{
  "n_layer": 9,
  "head_dim": 64,
  "tie_embeddings": false,
  "extras": ["capped logits"],
  "lr_head": 0.00348,
  "schedule": "wsd",
  "batch_tokens": [32768, 65536, 98304],
  "train_tokens": 665700000,
  "steps": 10179
}
Each number is 128 + 32 x the weight over the matrix's rms, rounded and kept within 0 to 255. Layers, rows and columns count from 0.

# layer 5 MLP gate, 1344x512, rms 0.079, rows 1249-1265, columns 64-127
[[144 121 105 148 126 155 125 141 151 107 122 111 149 152 162 143 116 136  91  99 133 119 195 101 106 123  86  87 165 133  77 163 124 146 112 111 101 113 137 117 168 117  58 116 194  72 136 130 148 141  91 100 156 126  82 119 123 128 155 105 108 106 143 115]
 [111  95 190 131  66 148 133 113 100 206  85 138 155  97  91 152 130 163 171  71 119 150 127 176 110 206 146 104 126  97  79 131 116 150 124 171  83 110 104 100 152 110 179 111 195 135 187 134 143 127  97 150  86 156 107 145 107 138 161 185 149  80 105 109]
 [178 101 132 143 182 109 120  85 185 161 162  72 114 121 112 188 175 201 124 180  71 152 131 176 111 129 114 101 116 163 161 136 133 103 176 174 181 103 190  50  84 134  84 135 165 133 140 164 210 134 113  99 103 119  82 146 112 123  50 108 169 190 145 110]
 [178  84 120 146  67 235  53 177 135 130 180 108 210 169 124 104  72 157 169 106  51  60 143 142 107 104 169  94 133  91 144 163 116 128 135 130 119 124  96 171 137 159 140 199 135  87 168 112 149 102 112 108 147 174 139  69 118 178 111 168  57  90 146 128]
 [168 161 122 165 130 141 117  90 105 153 174 142 144 119 141 155 114 149 146 148 169 151 117 177 135 136  78 111 121 117 112  69 105 147 148  79 129 138 115 142  94  98 188 126 136 125 140 140 125 123 152 133 150 128 157 146  48 114 162 175 119 120  31 151]
 [101 108 121 105 122 195  57 100  60 111 113 115 143  95 114 159 108 123 112 199 124 121 177  89  83 142 101 104 137 189 147 111 162 134 150 184 211 112 127 151 110 144 155 145 124 128 148  78 124  90 104 168 124  93 125 126 118 124  86 144 153 130 108  53]
 [137 161 149 118  45 163 100 132 154 108 109 167 103 155  73 107 106 118  55 135 123 156 159 109 130  71 200 159  92 156 130 121 153 188 144 106 142 180 141 167 128 184 134 182 148 111 140 172  56 146 137 124 130  86 143 192 184 145  97 128 103 132  66 128]
 [145 144  33 140  67 138 127  97 117 122 112  69 129 124 113 105 119 153 144 125 165 139  89 110 119 201 106 147 133 115 149 163  99  92 106 105  94 145 144 147 118 114 143 127 121 106 163  93  94 139 183 131 150 157 109 117 193 167 151 170 104  91 108 177]
 [ 80  66 160 107 151 118 224 180  69 110  84 142  90 118 143 111 130  90 138 156 156 132 109 112 141 101 173 152 125  64 119 138 163 140 123 168  71 155 143 168 147  98  74 184 173 108 117 110 115 118 176 181 119 153  64 174  99  88 154  67 141 197 157 119]
 [116 105 127 105  91 180 115  91 112 142 139 172 123 114 119 140 139 105 117 103 152 127 138 148 187  91 116 138  99 127 108 178  84  76 122 100  59 175 122 117 120 172 122 144 173 147  87 114 166 111 118 134 139  96  55 166 150 155 144  95  40  75  81 120]
 [129 142 121 161 150 173 172 114  86 110 165 104 124 182 100 124 173 107 173 134 128 127 131  94 107 142 145 194 124 216 142 119  11 168 181 142 133 170  95 113  96 137 142 130 165  92 127  78 155 137 111 101  78 172 160 115 119 125 154 138  79 112 143  90]
 [116 146 188 111 114 146 100 128  93 237  40 171 136 126 178 163 138 174 114  84 150 196 151 167 114 155 117 106 104 147 171 147 118 155 135 133 124 146 136 131 105 102  99 120 170 139 108 142 133 227 106  86 101  98  99 137 173 121 128 138 121 157 116 157]
 [186 124 138 132  80 118 132 186 141 105 124 173  97 192 113 113 147 142 104 130  89 210  99 139 102 143 170 112  99 129 165 135 159 161 160 146 114 116  85 133  97 152 149  86 116 130 219 142 151 169  87 155 110 131  87 152 133 174 153 147 167 168  83  97]
 [104 114 169 137 112 130  88 116 147 123 142 180 137 173 145 139 106 168 134 127 165 124  79  94 140 184 106 141 172  58 180  57 116 129 123 132 209 102  90 144 120 108  80 127 109  87 129 133 136 176 122 111 122  70  78 136 113 192 163 143  71  99 207 142]
 [130  93 124 123 148 123 173 126  99 128 153 169 131 190 174 127 128  87 185 126  78 124 159 129 107 109  50 145  69 127 115 171 126 144 101  91  95 136 128 140 116  85 188 160 117 132 129 122 120 138  91 149 168 110 181 178 158 110 143 185 137 128 129 198]
 [ 90  76 106  94 154 131 152  68 153  45  74  56 149 145 127 149 105 125 151 194  77 143 118  97 173 104  93 136 133 101 174 123 151 119 133 185 118 131  55 109 170 105  98  87 117 187 111  65 166 159 127 121 136 112 125 115 127 172 148 124 129 125 175 187]
 [162 125 132 147 158 136 129 179 109 146 131 118 100 145  66 140 128 128 177 107 121 124 155 141 158 110 145 119 137 137 150 164 171 148 121 161  58 137  87 127 131 152 130 133 180 185 128 138 118  95  63 128 113  70 139 172 127 201 180 154 105 115  93 128]]
# layer 5 MLP up, 1344x512, rms 0.0849, rows 1249-1264, columns 64-127
[[ 65 136 137 140 183 130 112 107 147 133 129  64  96 173 113 136  97 120 122 165 124 149 137 134  71 115 120 113 100 171  84  66  65  99  92 130 102  74 114 104 111 112 194  87 148 130  96 120  97 120 116 113 140 173 120 123 114 134 155 146 109 163 213 129]
 [177 141 109 137 180  94 181 108 156  53 118 183 137 109 120  93 170 112  75 192 118 115 147 100 150  93 115  99 123 178 147 176 131 112 131 132 120 144 121 146  90 131 139 130  94 123 101 104  77 124 125 153 143 129 148 172 152 149 108 128 128 121 143 164]
 [ 61 126  92 152  89 125 105 106 130 145 106 159 133  97 108 152 132 102 111 140  87 157 117 123 177  78 102 139 178  91  84 127 142 178 190 151 160 152 114 204 151 102 131 134  95 165  88  76 137 137 156 139  78 126  99 165 156 109 142 141 118 100 122 124]
 [123 113 177 154 163 113 143 145 161 123 120 122 113 194 152 119  30 118 129 111 115 146 158 119 154  91 104 147 116 146 163  92  70  94 156 123 135 160 103 112 124 143  88 146 152 131 151 127 184 123 102 111 102 147 138 151 135 118 110 156 112  73 139 145]
 [132 130 108 195 104 164 107  84 130  89 159  71  62 130 118 104 198 113 145 100  90  82 137 123 108  64 156 128 154 102  74 200 123 156 104 131 105  78 103 147 178 151 180 153 124 181 149 149 136 144 134 109  67 104 135 140 153 156 105 100 177 138 186 145]
 [ 66  28 130  74 125 100 102 148  98 116 106 139 100  84 115 155 140  97 126  78 204 157 160 112 126 125 131 140 210 114 133  84  88 102 131 141 224 131 115 109 138 140 214 121  51 159 146 129 150 158 147  30  98 108  54 164 125 150 147  84 119 132 116 103]
 [101  97 125 151 147 152 117 139  93 105  93 157 139 136  95 130 164  89 136 148 136 137  83 123  61  88 104  98 134 118 152 172  37 114  93 140 125 178 101  97 119 104 109 108 112 135 179 101 108 127  20 169 134 164  96  55 132 161 160 100 227 115 124 111]
 [ 63 125  98 130 152 125 143 141 106 134 107  69 174 100 123 129 180 116 151 135 161 135 122 120 112 177 147 118 126 122 129 115  91 115 140 153 184 122 214 177 113 125 105 106 144 155 162  85 122 135 170 137 163 139 103 154 198 141 168 130  82 117 114 125]
 [125  92 129  95 161 147 179 102 105 202 118  95 130 160 159 115 133 100 161 171 152 151 111 143 145 119 123 130 122 134 155 163 118 122 119  81  42 109 119 157  73 117 141 157 109  75 141  79 143 165  99 185 142 107 100 127 143 152 145 110 163 134 149 107]
 [167  97 124 136 125  74 139 144 157 150 123 129 124 167 137  99 163 101 135 132 151 170 112 119 101 168 159  99 130  91 102 101 151 145 100 146 118 137 160  88 173  95  83 165 143 142 111 147 108  71 122  97 139 132 120 121 135  94 123 169 146 144 101 110]
 [168 156 110 153 208  92 193 107 122 104 105 119 122  95 132  97 142  70 197 142  80 177 134 136 114 155 107 122 114 138 135 175 113 119  76 110 125 130 131 126  79 121 150 110 184 117  80 173 117  96 161 179 146 140 133 132 137 156 136 150 124 104 109 125]
 [108 185  65  74 150  97 127 160 155  61 144 157 114 246 160 109 157  99 122 176 117  79 148 144 160 107 134 110 134 150  45 107 163 125 167 117 117 131 131 141 118 105  70 161 127 139 113  89  73 142 107 157 142 119 110  97 108 177 138 180 158 113 143 131]
 [102 117 111 127 146 156 107 164 104 131 139 100 135 116 145 143 145  89 167  74  89 137 119  84 120 120 175 114 168 149 131 131 116  92  95 166 124 106 149 182 163 100 183 177 118  93 128 148 135 192 164 104 169 198 137 146 125 119 174 179  78  95  97 198]
 [ 77 159 138  90 114 167 169 162 188 124 182 117  86 111 109  74 168  87 106 110  92 189 130 149 142 128  97 149  76 124 103 180  79 111 142 119  75 196 137  94 130 121 162 161 113 105 129  82 128 148 107 145 111 156 141 164 123 136  91 103 150 144 166 188]
 [107 189 114 117 157 138 116 125 129 173 154  91 178 164 122 137 144 149 122 117 176 106 170 137 134 143 172 140 160  71 121 100  96 144 153 130 110 114 134 112 124  95 171  99 161 140  93 167 172 109 157 158  57 135 118  35  88 117 180 156 183  89  96 129]
 [177 167 119  99 116 110  94 135 137 190 151 172 127 105 149  88 134  90 112 127 138 121 123 141  86 152 203 138 158 108  38 138  73 133  63  98 127 105 142 153 115 103 167 172  95  55 145 176  36  92 133 112 160 131 121 141 103  99 134 119 133 144  42 115]]
# layer 5 MLP down (transposed), 1344x512, rms 0.0501, rows 1249-1264, columns 64-127
[[118 155 108 105 119 100  90 153 160 125 125 121  77 143 147  83 138 119 123 138  96 102 144 164 153 157 120 210 117 145  99 184  67 125  91  56 118  97 163  99 154 129 148 150  97 161 139 101 151 112 135  53 155  68  85 175 137 162  70 138 144 156 123 141]
 [127 153 112 135 132 138 114 139  94 142 101 142 166 138 152 215  96 139 149 100 169  94 148 110 145 156 170 155  96 144 129 145 151 124 111 130 153 170 166 245 102 128 101 113  83 108 112 116 125  93 137 125 192 184 176 127  99  98 129 152 130 131 133  84]
 [121 113 178 157 143 120 140  75  88 183 118 173  70 131 147 138  85 109 183  82 110 100 130 118 140  85  95 117 134 102 104 117 158 136 113 112 115  78 142 126  96 148 124 111 130 100 147 115 148 139 163 148 131 156  91 106 153 147 160 125 178 125 125 142]
 [ 75 137  78  95 142 172 120 204 140 146 154 129  79 134  89 169 138 163 142  95 134 164 147  39 134 105 131  93 105 147 101 114 154  97 116 128 118 129 137 145 104 135 152 144  70 124 147  93 126 186 149 123 116 159 145 109 126  96 107 177 170 112 113 138]
 [197 134 166  97 129 117 119 137  58  90 133  75 124 161 102 117 124 167 129 149 124 124 132 168 105 188 162 133 150 156 110 108 125  87  75 137 139  90 132 100 123 178 184 101 141 140 176 142 129 171 107 115  66 110 167 120 122 127  69 121  97 115 148  89]
 [137 113 126 116  96 124 140 111 142 122 123 112 103 142  86 134 109  76 132 161  91 134 111 148 131 166 117 105 117 161 112 123 148 124  99 123 123 105 134 179  93 115  96 126 109 159 130  96 105 135 138 119 122 166  85 117 162 104 197 134 174 169  98 128]
 [ 58 155 137 129 142 100  99 181 135 150 122  98 194 130 145 153  69 223  81 128 107 194 143 114 116 102   6 150 146 148 120 150  94 131 136 135 123 175 127 166 147 167 161 102 118 157  96 147 148 133 101 129 124 167 112 166 126 147 167 139  67  79 157 139]
 [ 76 130 163  88 179 153 157 180  76 102 190  79 132 136 110 156 114 170  80 126  92 135 116 184 145 151 144 173 131  79  85 162  98 139 156 140  94 131  96 128  86  78 192 132  93 135 107  69 147 103 158 107  54 119 132 198 198 135 156 160 153 102  43 105]
 [134  95 113 133 161 134 102 109 146 120 134 136 164 169 120 155  77 157 143 134  92 165 139  58 147 162  74 124 132 150  96 161 113 166 155 120 178 122  80 113 148 183  83 106  68  98 121 146 124 124 116 106  89 141 123  99 134  65 136 139 149  74 156 128]
 [102 132  95  86  70 222 159 203 105 148 118  90  83 154 123 126 118 136  71 166 146 132 127 117 131  72 156 161 120 146 102 152 164 153  74 170 161 105 140  71 194  86 138 214 110 104  81  78 120 120 133  81 144 152 141 144 121 131 157 151 117 161 154  82]
 [122 136 121  62  65 111  95 184 121 106 113 131 108 116 118 142 205 149 100 172 155 133  74 174  47 109 154 146  73 114 152  78 119 127  87 128 156 117 134  67 113 118 136 137 133 123 184 111  94 134 152 157  65 167 134 115 114 147 160 138 144 178 116 143]
 [146  99  88 146 108 106 139  89 101  94 202  90 101  65 157 141 109  84 169 151 169 127 115 188 104 160  94 166 138  64  91 206 135 172  74  98 177  93 131 148 125 101 160 181 127  69  92  87 166  40 166 121 147 155 103 200 138 127 139 152 121 123 150 106]
 [138 159 122  75 169 149 133 177 112 136  99  85 116  89 125 131 128 136 106 152 173 152 116  78 180 172 141 133 128 108 151 100 139 151 130 131 116 154 144  71 179 127  34  74 102 153 138  83 166 117 100 125 108 113 175 140 102 123 145 139  97 160 135 140]
 [146 117 139 178 100  81  67 107 134 156 103 170 128 107 113 172 152 129 143  70 115  63 147 181 115 163 109 106  87 131  84  75 126  88 113  76 135 101  85 128  90 117 121 147 145 173 227  67  76 158 107 165 145 182 189  93  97 114 147 196 134 138  98 123]
 [143 115 153 169  97 127 126 105 134 136 155 124 135  98 164 110 117 183 129 153 127 161 135 108  98 117 116 173 110 116 134  53 182 132 121 109 113 136 176 171 103 150  77 100 116 121  85 109 157 154 112 132 112 130 129 100 114 141 108 125 134 119  79 163]
 [144 117 142 164 137 109 127 157 194  83  90 155 118 136 160 152 122 126 138 111 120  99 167 158  51 161 144  75 145 128 128 139 136 111 101 167 128 154  78 144  85 104 170  51 114 137 169 169 123 204 174 164 111 101 137 119 118  55 165 153  75 105  65  87]]